{
  "head_dim": 64,
  "optimizer": "muon",
  "lr": 0.00313,
  "grad_clip": 0.5
}
Each number is 500 + 25 x the weight over its row's rms, rounded and kept within 0 to 999. Layers, rows and columns count from 0. Numbers have three digits each. The size before them is the row's rms in percent of the matrix's.

# layer 7 MLP up, 256x64, rms 0.3, rows 80-255, columns 32-63
091:486518497520481509474483498498484502567510503515565521533505496489500470495487553478516509524445
089:531494498487469526518492521477497535455494519473444477515527550493498502506514497510499523477479
099:525447513495504514503497454521514480522481495507477520500513472477489507489489506469501512515532
096:546497537524462537481512493495488526532480513492501502516549502520508540476463554529480489499441
113:499488457493524494442526495557520478546480465533446511457495485508469461497497533518507480503486
090:500465545500534510514509543474487524477537505476471550488522476512518545490529503493464489510470
090:518512577495515483548446519518506493492480532492489476486515501490519497490522497532470529540506
094:517536514505494507477454468511552468513481530529454512513532537467490477505455507483535454514465
098:516493501516481583512495492502533477494456522482496489491520515473489502526525457496502487497505
089:524490500497510506492522460502455456494502481501540481459473477511467518497481446538518504459516
097:489517524507494508452490532448498489463475496487507541463558523500504491486471487494495491489499
090:513497469505521463542531498525493504516520523496493481451570547500534489533502488479473496515483
117:446510559514494513494501538496480494507461492524511533478531494481496496499535524478475553485486
074:476513466506529528494478518541497482517483521530495513506543501506490509527487473503471554500505
093:497488523533500477505529529519488494511535471516533523493523507478520524469514475485512494498520
087:520465523476539529478522539502477532501457474480523541506497519452507510497464499473480484508538
103:551495522508505528437488478454501559513512492524510535488487469499511545557513500511477498492497
085:508496515565522465497514538480471483534482512512531510531481473516484483524523439514549533493463
104:517460491469452466500470534493467466523495515500505503482519518531499490493499493530505485479447
105:482499529485505476478510490514538511494519519463461496481513493520546516496491494502496492511495
103:489525525479521501502511538513487525509477497506475499543523533438503517490495533465508473517499
104:479471512452514521458518517521526531515453497509459477499492512487457460479503512519508479504496
089:471567494470523522493511491537504523512482500498468472466518497440527462475491510460486487510567
109:524520505529487532480522522512465542493508480502481449509517502489539508453493482461526497468535
129:466520494493509536536502533484475540537488465501516530483535486504528563495487501526498500467511
097:492491502537535525510537524494494488539500542478486515512437511504513481530472449520551527493533
093:511530487444506500517496517490507521477505478492504454457533508465503472448474516494456481469511
097:506491567513544485491494511516501498503496526467486508456505508485491460531471490515511454521506
105:470493490482460503485467515466530514430517467531505512455516493492537482493515481507495518477510
111:475518509500492526468536494480493497478485518499519532482512537503529518473538513498454506538511
112:476461491468459519458449496503514488470491472541510533461470477503479493494500521536533475446521
102:476488567503496523540498519497524518453477514509497516470512523460514550549514520500526473496463
100:500507519513444546480500512525518546482513487501510489467499451479529499493472525536482473471520
126:503533475501492516470480512537484490498501488470518523519539516489509503495525488470486486458481
101:438535496493499521487512480480493476556492558482529521464508506511471501484492480516521483493490
093:506500489499527504516478498508480452532549490493486504491530486521485495561465485524494513505513
126:516476481467446506465472533520546507425521502488518502483511504505470490488465494502514498570496
092:457504468482495480465469512487511497493462514493498521514492535500484453493509501485539523546478
112:453490497482503517481530452492518487475506512494481503536539532476519549516498452474542520499511
076:491448470509528497517516487497488472503480474497511522505562467485507481504490510488448495506489
083:484490524501490470522507452480514480501461524483457509496524500532486503508453522508492521517518
083:514505508513486487488542460538484519518529498533530557500541501516531497518487496443514499499442
097:529458535500504468479486462443465471500487532509486515462511498491475482497505503508506456519484
107:506473523522481499524534506481465500462525501492455499482516481510538514536529494481536507494507
099:510496537505493522471483555469517480469453510517521518457530479485460524514536500515482484528489
121:484464483478488514481501471432500534498522514487532507444512458502488492510434451523533495467487
074:521499466466544484494486495519538500514521443492520516510504512464526512497468496501457476503543
120:502476495495508513510500526495493517505521459503444483487468504433498513525564497496460494532511
107:485478534455528477503486475488430526496498503528491520520493495524517519511478510534526482497513
094:506520511550506504477530511484487474496540458545495467472498471520516503504460471520503532500459
107:530483529495467504508491507522519553521460480513490483535509521484518460516513541511504479458478
076:528468469503538518472497477460471514492485492527468478477509533498515539532473516547490518520545
116:539475472512483469473532491498512490498511501505484504488578461484504524498465478487516497523468
107:518493500508483503496492497474447508464513490515459524527510453452547461480539499526507513520468
092:524464483500524535475463508503469504467523500479479515501458491486508529518504470528463455497490
096:518443517481511524502483524510485548522532516498518503515535550458544534508491509453513522504489
086:525450513507466544471493509462499504518506473534498489514479540511525535554507480534531530481526
098:506488539523468486488477521440503501465483493535527503457516522463474542495523456512479499501499
074:543555490481516522516469525507536469488500440451512477467436493470486474481470503490526534494502
106:461502488499491543504516486491485520505511508487512486466540498501525463549469527539508491533488
107:521469556501473506460499511464489515498489523542539517507546533507456550489509490516505499472483
097:534486509501530513489500532468505482481516501458482520470539490474488491501517494482486457521562
092:509494545517481486482524506495496475509449523527491521537518501484459480535545475484550486503503
076:498517444490487497511489483531516504493517490516467505547445461528498495496549448507521500482476
097:502489514471504494552517506507506477494502492525490512429482495500476506458497494479488469468508
108:493451553459513538502543490451465533498499493499531496514494518511521502534487491495495481502507
091:489492507476487521495487456515480508475531489487494513498509481472533525550508520483493488522497
096:518511533514492500526490486447493530461502533501536497495570530511560544526489490510531509498522
104:517500511473494479458466486473495534487483531522508518484558490486481501480483521543488501535534
100:503479468486494531504514554489498503481497419501516550522511488518513524519484499479497528485510
101:548494532510521530466482522527521469544523512498498480476500476494490520512535496494551454488483
115:508511519480486541488496489511464512504481464479540507515496451484521527506520512464492527514535
094:475476484426520521501478458492526517455449538492509485499528488480530494480460548494478447530494
113:540509497500520523456520463475454483526489494535480475478525462497526537544511473495526500548541
097:491479474450498515467452516506510493493502481505491497490467512484519469491535466432493507474465
119:490497519547487507523471520517515483480479492512442530479510495475551508552494459489514527473506
079:544535509488517487542472495465524508517508491511520504485491482523513504515514519493430460501542
111:521518532558519535502501535493531527459469553490511517484518516494494529496525477506494441513464
097:496506543480498527428475474485457508515507466505492502507492498504471492503497522493495497499514
094:512450504481511475495461491491476472493473481497445537529496466480500485491525501501481514531527
103:530465547464470473471485517457473510478466492526497485481479474488493494506495538514509469516496
099:490509475472507509477525500461467507488522492519495489453471497475442547466458487530465480516472
097:487460500493511491519455482494517508475500507503479535486486467515519534519494545533498494567482
107:544481548464521537501495522481519518503490466506540526457503512477509499512515485475486510491509
101:478542480505479495504490497494471538507492513505480501505512516482515479506475538488500550497434
072:514541500488513500481519465542517504493496525444508524502488477524528510522513471481502503459520
088:506490507490466498501526526474449513531466453501526506506501448501465470513483487522495507528457
084:518539485508467517472503486476519502526453485508491518504489491498491490482506511449471478463491
090:463488533491486500490507513517528482506468511537510517477553518517483460497496491528528479536473
104:482463496531505518488515473515452521528461471521492507537525479466537487542502492538509487485480
113:463474515488513505486509511435497559481485486500460528441507537476509540515526522540506522538471
100:501530487504499478477474524470535476485502536486484545483522454464439486519503493535465464500449
099:470504503458500488465539512525497502479490473502516471520528508469467488491443487453536476503473
083:498485505533488468517509529508517490452515470461546522477518517466529478487502506514493477458474
088:491520504468498515481514546469530537461523455493473517516490506484497468481523512483503484500554
100:465485522465491543508484484482502517468490508492455517483507537511512540505491506499479485490441
109:438471511502457535472534495475507514509491507485511518489538541495537529494514535521495453473474
113:529479505522503508480491500485505502488515517473499527485489462508491553535480514511550515502503
129:526493543478519487486500503464471542457504496491473524485530485468486485496506505562458472512487
110:503488520528461483460518524505516545448502437540458494482517508461482477499500518469537519522539
110:491535535484468527448492508487509477507489518490482507459500529522482517496501543516451484523498
093:467501554499506503462532486499489493537479544484468499472509477468454483517525473490527462539528
121:497532505535496527481514503484490535528527483503522469500477520441533491512443500496499518482528
083:507534545542490472487510489497494586535498499526517545489531474511491522487493517498488511480529
100:480464542494529529507486514515466459539484516533483508465461524500512533499465494481540475516517
113:463492496497477571467500541492507517495497476514483518434520482490571531505499525493474517491499
088:496500497452472525501475499461532540479520487535522476477522497493492539485498471482475493496520
086:526498529526421510490501498480530507517473520520484494483513533457517529526516498464496456496488
102:500520494511524547489509513509479555477491482503466468490496547451467530503516503487426509494487
083:541501524470506502503496476492482552508520507476511468483508504507462524490540483503457487537433
071:557492483468537507497494525514458522465476499478526469478538542532500533505482528493460517463526
097:498519465526529502468572479512509563521497522487491509503514532506495518488419495515522435530497
084:510473538471492496480442507466505471464464498528487525482525519515535488505470491485500461524443
097:514490479467513517526499492466513538510482525494540524457525519496470515508531528497497546516467
090:507513456483498495496455525469509513501489583501497500483494533477517492509490483528516515480464
104:487510485488516524510502516507506570492492545458491489514534500475531521491521480524473511471514
135:473520527481508485532509511487463533521521517493505539472535523464500463489477487582487501496477
126:486486529508479524493485521492520479461483449514516534471510459506521499523478537493488447548499
107:440442482521507513504500530518513494497523474517487493491474511482537496499500520494482497540519
119:516489531497512552496522465511515490525512473506486480494514498431498494488544530449467543503552
092:503470563527474513487499506507492480532505512507502516456494516463485454535465521473499443486527
111:512487525490468525514527474563494526487484507522504500510480530493531496484511498523504525494445
096:516469495507498512468475542502513476513481511499501509542484528448543512457537473480472477518505
025:497535487450476497461496577494520499505524493543474511495539503516491491477480481521488475532460
081:488475491480515519538483499499485473490504497486487533459446495502495517501517487475533530435520
113:471486492548450554467494471486454493562508453530486540512488464515484535487515536500480492486482
101:463495530492538451457473504477469548473476544519491510513511518521498524505470495520453494501478
098:487513531507484547521504467524500488497508507499505492496553507487524542528448506525481492449484
103:492495537511475510521500521514526494451494527518559491523523478493527526484457492552537501526521
080:523472485499470524496463482548488485460512502548537488523489470469481473495498475488491489521469
075:527512520511477495510495495511481522478483532475523520517495477502474513529495492546489507513475
093:489523551515480524499494520491471502450465454525499513486506519518514508507445529474482496510516
096:512484473531486519471455491512491514455502473495528506522538478458533516522475475474493491485536
112:479488534525479503459549509490475513484502537541477515497481540501532510551483508492542478482490
098:501493508469521504489497493517527516471493471503525518506567494482499556542473504546433446473491
109:485449461471488493461521486483497544512482517526489519496518515462511466501528534511496472518485
014:491483510481451497486504436509498511499526487467527505477522486521506490504484495531509486441495
079:530451493480532505505524506450511507490482534483470457461486512469502459540502522492529506527530
100:495510483517478534512504503464505513441514488461500494494560482496525504493478480471495437521487
092:514523522482513508542501518481490511463521502521470509500509536496538526498473448533549492458551
104:541516497517502518523513572481457523512483460496488511490537548469494474547483519509463510499484
095:530494513499498526496500512508516486523532497520501515531525544464557517547556509503497496488505
081:520518484519470510478528490500572524487512545489488528517483476511563503518505501477520527469476
070:515457493544552511509533503535512462497482501485474473486444511495505481504481489546481507460494
094:507520527532489513508523510493482503471502472498484507501512476453505508498497494486571481550525
090:506496541493496515474468491452532478480513490466489495491549491486512563480517472439526455503491
095:495495484504511472458523538467447522510514512544500507474499454507494447498496456511537496524481
111:477477500494489532525516446496511515489486495521532506493535441507525519474512479439467506490498
097:513497471489524488492503550507453518521509549486556511502501507499500490549477489496491481515465
102:507481516525502514459478459499484508573489490519449528501484498471469506509455480505469516525466
123:506485550457475508466539517469467459520528504542505506493533521445506502509517485498462508499467
097:475522544509498542491538495482493515488519505501529470485477507452528483491469479473518496498491
113:500488496486476502500482500500498490498487514512443478456521518515516491484555471516425494528448
104:485514515533499490480489501479477531506437539525488502518503554457509507486492470520464525511540
087:491502513490493480509475475543468449489516493535480493477556479502524521462509493538511450492473
087:479508505484509494520499459559511528476447509517526524491547483505530522473547531563495539509501
109:544482508543513478465496514466503492488526479532475516512508516504502522506550466480525489521509
067:495461513506510474543471496537519512457483508474518499532502499511506473505503487497500510468526
127:514534509476491497477474515477462576496464494526530510495548506480475490495530497480499489500480
094:484464488467487489508468561469517494485507491510523511472514506468549495538467486425524517490489
110:511492551503490473471466533522499538511513482510481502479462460471529501444526477527493510477545
105:512494486463456501467465495474520517511518417499512490487454506501487498521546481486500543468499
105:565504509506439497501460503489507492523527535517500523529478493536525514527491518497488509479527
097:525471501490471523508463471467483476464500484518531483470515507487521512539514480522474486425473
116:472480510489476524505531504522473463493463508518533501482533504468515520520498520515472499540473
083:475513490499510541485483516479471464477496475501509480495482477455450528510470522457492479563514
098:490533547497449536488476512513497500513466457517479488521472507505494513524480486504513507474503
073:465506498468516477472514497548496540513498492511457535479490516519517513547525451507493514507510
110:543473516450505541503525534489464496504513501533476503473529521500508511503569522525459473520515
100:492526545518459546497454500492499473489495488533454491514483520479494513510538504453470515508534
096:471521492510488521488522520486500489508515479487490530523495490533475496491484533453488547524473
089:530475500507506503469495482497532522498514460479502524424531526548445522512497519515499491509508
120:451468487487515505497518484486488538486490520527506515480495446486535512498531552543494466500480
099:511488477519452496479522485484486549488482555508486489480543523508519482499497465562475479488529
101:507495540517493542511516482495506496480514513486494486485518522555550480451471485533521490505440
113:476515491522460478494508527508504491469469500500474531494536531493500473516468482478496481510505
# layer 7 MLP down (transposed), 256x64, rms 0.296, rows 80-255, columns 32-63
091:499475532459494516510486539489458504497497504476499527513533480520503508473455519535489496543492
086:518515486499432531474504487489488513504514501476452487474562486557463498502515482471514509484525
102:492438522501489539513461483541539481498480493484476521465551487495507467526481512489513504493535
098:545475486533505533511556514477462495470491487489488521521512499506472487473543523509489531501467
115:506490502484502499481493505520494491497529519502510503485512484493495506538499499482503489484496
097:537431516503504454498509531512490537534483519498500530472513467501505533488498517458465540498421
098:509524543534545460513441488495478488456525485524446523486488508480502482482558475497460494529488
090:539536435515487524530552485531496493528491466471552466484507461509506463460501479529511487501520
096:497452492486473523501501523466493483497452540538520495471496496487477434529483493534502458491494
085:505518504459506534502459513529512489517488473494492520509533486502546494501487553537518505523462
092:481508485523535516485478539457471512525504483483484491489496493483521488503467489470501479493516
089:525510478526496539462442528499503500517492497499448490515497503453469500541477529502499505493548
109:459455521538506519531548535495455490483493490476483530486489480551483516509524528498494555486480
084:548476491537522496480495482464514490529475484534463459450523432521488480450484498510500476469498
094:488480485478460476457459502507482557467509480492522522502507515509503472481540518436485509516521
089:529492503484495512473504503523509508518481427487558508497484520481491504490465521463466473489524
104:526514510542523508458480499495445558541501472510507497489477467493494549508493498508478525467457
076:515490516498525505502512525523505491489508494516462475492484502496517565554503514538473483489527
099:509460483475474493508461470502484520484490524459498516475502525507540501499455507559477503478483
108:493496503497507433486477479515528473483542502470465521513503474512507526473509485532499504518533
099:480528531507543447522550498512479510520529524476473514511513486459491450511511532472496483496514
106:515477485477510522509527550498511497477499476525472497514452524471449491467470516497525473485436
102:479537494496490474509475508506502496492475457553503508487499536467510530482492548487514479468443
095:536511477492489525517477485468499544464530506495473489475524545493472474501445501454510465509507
119:462492503478549510510526529515498537529482482471530494549503494496522511479495489501473466450479
102:487493529480531480562486534482528529491535500517511480535493469488509498521516492527528511461520
093:523509487532474539493506462486506493512479489520528503505522481454530516528453536504468526517531
096:519502542509541473459452475497500477468478469492527495498480506537532522493497488533522477479524
094:491493524469504500476467491541550522487523462521536514505510486529521459526455462489487530488527
109:467534502518496517490529468515494509498504524496523513467494495512505489433550485501447515539513
096:492485453469484512493455523500506492486491477516536512492499496496500456487496500485511460491502
111:487517563501520496549464499505514529457504512496513508512510498469511536544489513485532478494460
109:518525498508447522485487522513557517499482482516489472496520422512492499510523524506491510480509
130:505529501509540494464534507483523515467469532488505531499487591529501518498515482533465483500512
105:505507471500515511499486481493484444544493485495522519480498510518469496483493489490519447487475
086:512479480534519498465469476513528496507490482500508502488501486511531492470536497483502495500550
118:491487497447465517488432515528506469471491515487490479496536501528491502474448515479519509556525
088:553480527437489442543471484500518467485479534514507542510457525509518500507485552522527504521522
104:469472491491507511511509429516489529494499484510465498532517539479497491492485469495522534508471
080:501522523530500564468464490479504532510518490514527472492513524494517523509491511429568484488534
094:496473520467509528510504529528520466517504487487498490507507518556507498465471485447503506512552
087:474525505529484513499550549507505513474515461519521513454529543508502454495516505528479485508496
091:487478500501531474483504478425466485515528499511469474484505516466469510492505471521456452512447
107:492467492484512518474424463542499499455509534500484525505514484493537475507521500491548476486491
094:502462548499497515510469540475510496466480514527521522471528481459487515496524494531494477518488
102:477448481457493482515457484501502451473474476532480489512504478517496499509466498536503497483442
089:505503545532460535492460510496477534457478533476494505497546479545481446495529484527538508534466
102:509510467508515480522535489511466500502515492531502514497459523490529545508496508569545524526500
107:489490508454526508486470491490477493515525500524472468512516529517465501498486537525496469492473
101:506518494469466471538487477505535503507470530475515527517508458497491516487488544466529474473533
106:546515539491481505518473477541513545518502507506512521492519526515487504497556513499500467462468
087:514495463524531529533495503527483521520503495509499522498450445524497503521513499481484522540534
125:534487517495485479538513489520502495516531469493463551481498502503436435499534500450500510469479
098:507487519502502495472530483459489504465508484532496491500503488512513505522519503567505509513479
089:479519482497518501494502472500497492509504479532493482507466508459505476496510493521536547563540
097:484468527450485491507498493529519526507531469460499482524500523480522500508464506449469521492473
090:528493506492458547529522481487483475495506495526503474491462508568526554542518472565534515483534
104:536502481524481506474476501436516501484518495519531500465493545511483481515524449485520473502489
078:479459519521482495495545512508485542483496570543482519521492505535489473542556499471500451509533
102:475492496518496511494468493466459489511551459481524502489555496520512486498445519482487466526517
099:474495528508499536493482496508467511531494519519554581497552501527478536523477490488494501459474
103:527475517517498520469496515468447514532511507500448538512563487454484458467507483484462477538520
099:511526537469441484491517501507504449539475503546487461528521510489476509509529466483527516495497
087:524529523521514503505498526562499520501527489482553488478490547484470465502490541506531482497485
085:479513517516520488452515479476480510493548503525487502493512519538520478522518500519496504473571
110:503483515438527542502530524444499517493497471487503496529494524510509507515463477508514470489511
089:510510526479525487548449559501504511469477496499495498517523519511491508486478474496485484481449
101:511481534514510493535518447451516539460505551480522474511532492538524534525470491503540499526527
108:504516510501513463499450502472526502468445453507468518485485509499473505510489514538542525481465
108:486501504501468492518546520482481540507516495593492498524526512503503552514499519484473549460458
095:470463548533509513506501516513501481538487497524556446510468500453491537500520524507541497481519
114:447473539487530475559499505506465545481499536496482484496503470530504473479486497490449502556522
092:517504462443490514490489422474474457491469494488504499511510490495510472501503538489461493529514
113:511498539541497496516490485522504459532544461508520509510516456519450537476482491471514506495503
096:486494514490511485509517538511513527470509559504448504541497516495482496485494511491498472529517
101:502478520525491496550492495512504482519484516527468496421511482465545482519460501458513517449519
083:457486515539480474431522488515487489472482462502487506511531474508509498499496468510543504515512
100:506514559519503536533486486473563498449479538509506490491501465511481540483527467525503464517478
095:513527519506507484504522490463508458513529522471498483520495481506510532468528483504503521539512
101:517476520512447495497497505489523498478491555531527522475459505512485467532554511493515507548469
097:509480513501477501483512494452518499465466506501498507503469490518437455515466504497519484509485
108:501513485534522511501560482453531490539495505546482465454469512508535508553513494522542541505490
096:534467486478491499477457515475502471497480480502516544489502489503522466553500492529522513509442
103:526464545498488503493479508490505521513471510472524537472513506488503514533512490477480524515509
095:516532475525454501511517465489473546544517498512528497496497529510499478521502499469519541483430
085:462501505552539498533539537538526470506496510527497466474510529500483454503518519485506476462511
091:513491506502487501525492505457448482540515475511563468497489474507485502502483507527508462502454
084:457451526528513495472489532447515453500493557530443504508506465543521539523517482510518498533499
090:448512492498493487486480520494522473550491515535488488507544545515516499491472483485559497486515
099:483485491553545518511531502512485477459523499519494467481526450464483484522502499515505519452484
116:501508506510497475519492531467467518492526471489484522476482499544525476500529487506503535513470
097:531517458473486515497513496540476519530541477518570478501458541543535499496485470525515517476477
097:495480478477452512498529497514487496496507524518517474512486498495509503471491476476522477502505
088:478511471444487518470477502481473473526486506546516503497520500502486490512484502512437483559515
099:493479529484544488476551490462536515505493488491490526504518473536501472513513504539499455500537
106:465458484494481488509476445482523510509495475451459501481477491519485517502510494497487521488483
108:458511467533463539452531518497519502515488494501531508495501537488504513496525546520491501455486
118:522500512525512505522543511467466544450484525531457460510500502510498515509503505545522465484494
142:492459524523530495502496549468472533491503501471465566513524506514511519510523512541456503509505
107:506513512499499452452500471516514502436483492521475492524504511481473503496492541450528537496529
106:498549558504479513499475524466495476523501528517490518467497563514492526488474534514500477502504
093:504519528495528496479490497467495509519524519502431497502520538481511448475478481436473450494522
125:478496509498525497484517490469473574495511502468460515495517500498485523501538473517463485549455
085:496507474472470498447505482429507547504505480475492552481509510507514495509515495458500544508521
097:500464547478502512480478498533475514522491498512538503515495510491514470501472507491551529504511
109:479480461464518493471519525541516525503486456540503497458546500498563555486512512488502489455470
089:502504473519524506477465539470499515472501511465501505514522461501500495500482459443523519516554
091:526495512513450542488509459464538485505548496520514528506497498496517499500472505461494517459487
118:503526536499476534532476506532522462490507513518484500505497560487491493515509507508492516529505
096:500498466511469546514558537492529500494459512517504492465512499520499474514497532515535503485506
073:495522500504482499481487478514504538543467541572508506483483490536525499486555505497499475505493
106:505489456511543488461593480518539543503513497496518481509524487531504491524487498545517459526442
081:472432521500459529502541482481540479494475482471486472481515509483528481515474503518501488500481
097:551483506523515565496475472503476483461477554506473535485492505493476475489490484500468530509505
088:492529476507516506487452533451541456509459526534492490491494531455456449494505483528493540477518
102:471486514497522537483528522482526543476455485451502508504535502508511522472497509516487547497497
125:506488516481488475479503489577527491510488486481487497486531508519506428500511505497530494504465
121:458514525529482498539509520478534497448511454523514511485501470524521505482510493503484535543500
110:495539535497498520518489522489527484492511475507473471517512531539515428551533475501497524491521
096:499444467475513517487503462531495469524487495496459503491525494476479501549476525495465479490442
100:492510545545521535462501534545493498516499503523547505499491499474495452502459491476513506454509
106:516476495513441503485509481559468486511532509520516471507464541492503514505499482513478526493463
090:551486455515486530469481525511508480524478467470464515505486533525511505504504504465539464538483
013:498469388522511499533516483504472492495480495520502480486481513475483512511489533466498469522519
093:516501512515472493453505483517526549507508463498543513515562462542495492503497498465497479567448
106:523453496498478511488471468547496491500472467486510525505528473501494563517444486540512474513500
116:481506525460500473468454536479470458502521513517538565540521470542492522498492478512484514541498
102:486504494522498534489504467440476477515522516495509456486517512516507531505493514506464483430504
102:505532497500501466521476532523542520525518537511549491521493466488505512488493509574535513494539
096:500506496515504453545470526530533473508489461449525518507482518511507455472503503534507489510491
083:488490508508522457512502510529510519526529496462467463488511507549512440483548499535533494466484
090:524492521511530464523503502499518487464526501491473472514490494532483501504467522469507461476454
091:461509501505490463529465498461526493514511507492488523529502481501490515446480519464484492494530
118:488470500500504486486516478525518491488503538533510506491453519524520489525480515477550486488498
094:504480508475507467498557514510526511471523488502561545482557470506536513469481525525511478474500
111:505470439447512476488513497474495498524495497520506517523469513470512497483524499501475491508489
004:479526508495515426468535480509515497514458493538534493500486497535494505521486508476505486474531
086:518482486487492485490497495490540474512469498512452501500508492512504438498556499487516510512528
104:466512467477510500528491491481505499458524494466531518538504506546523488485495523486509508490520
097:496492487510477508535475513456513512450499499512471477512471513526511524494505520538524510490549
103:530503521527550472513507514507508478519503509513501501517497537477473452529470508483495490471479
095:497475479510510516531470490502475481509507489504520444521492508457563525515526527522493502434534
083:507456440520502502486510499494488461504529509479512533480475447470551500478488511516496505447529
080:493511479480459521479491487522532495508492480535535525509494514513479505530472518465529479555526
093:490488506545484499484508510512491535521504470546484517497536516496526489503497518480527501503551
095:474503484550547523474480507487549489506496493475491470490508526514474546455520490482502485473493
088:482486468516522522521505542456454492459516522538494508443462462491487491529514498521530534505491
117:503488484497523552444501517477492506486479533485480498492490511498495495489564491525490537484472
098:505487463458512486462482449509562507481470484506467519465545501514474453489515517522463527498526
114:482501474514489533483469486453519488539512547513522498535488473447523499519513487488505517509487
122:478459523479481509477473449478513482507481478563502512477506498503469528531529481524469517462466
097:529507478518479459473484492503541516464499445493525495519499493547514484507493514461486527511563
113:488492498508490468499485489505491486479460478483433527504515551504493488508526495486529482524460
097:514492508549507489499501495488463509494457500503484462492477507481516512458471474527509510517538
085:498502461537452505536506517526488544507479475514528510527480543517475470528453500530488524519510
093:517508455540529530478496455539507504492508471497527472492470472490477553470485524513513531489449
098:515454516525511474528507500500488523459523517522492491472489495464510554489500483545507514512477
077:471501473498511492502540502505496433542492526503495477462478490487526531525504498512522449488496
113:548481481495495500495494512493500574505501487530482516470528496507454518492560464468505507472442
093:446447515501445523473494515491525495484492501506513526495503475527510528509444490461493455511471
127:529468508507463481507554508461476488475479488498493475509498459454448519476512490507496516510502
104:509487452527519519463467524540488508528522442448524484482495529535525479504514480490513489448478
104:513481515494477458492493449476506456506469524545449522504489515507521486518541546539489528497477
095:509456491501491525534504514534497497547497508533476488494487507500506425504504506481485539443464
113:484532495491461514531504517531513457506504490497520490488509504477483543528504525530472473539483
086:518502491510471490543529503459482483515464513453460474483502506513542477543491469449475496518535
096:491525496490483521454461505434509506458462504526461504524470474496502510499492482504495521509509
076:470466517540502517512490506485465479529516497493469483466535505433527531487493487501488502468513
093:514489519480545537496504493488429502484517505529472454516550539491522539505527481538483502511512
096:522469512489509456494573491485501437542500503512494506455498483476482534535497510558514484502461
120:512520480518467490523478473511520479525514502458539507519488534534478450493532467540512502467455
084:514496491503466496439520477513514515497465482492473532502534474505506487504524505441513479476537
114:464470494497510521498492506440507466543509525502509482507517483552490533494456539455526485476483
106:495518470515516492456521487541490546475515517523470486485541510521502488531494502538470471450511
098:500491521510558497515471517508499508448543533496495508491481518504521504483459512521485473460464
109:539495471502471477543474562484461467481505514492483523501497485463488533472441462495505486501516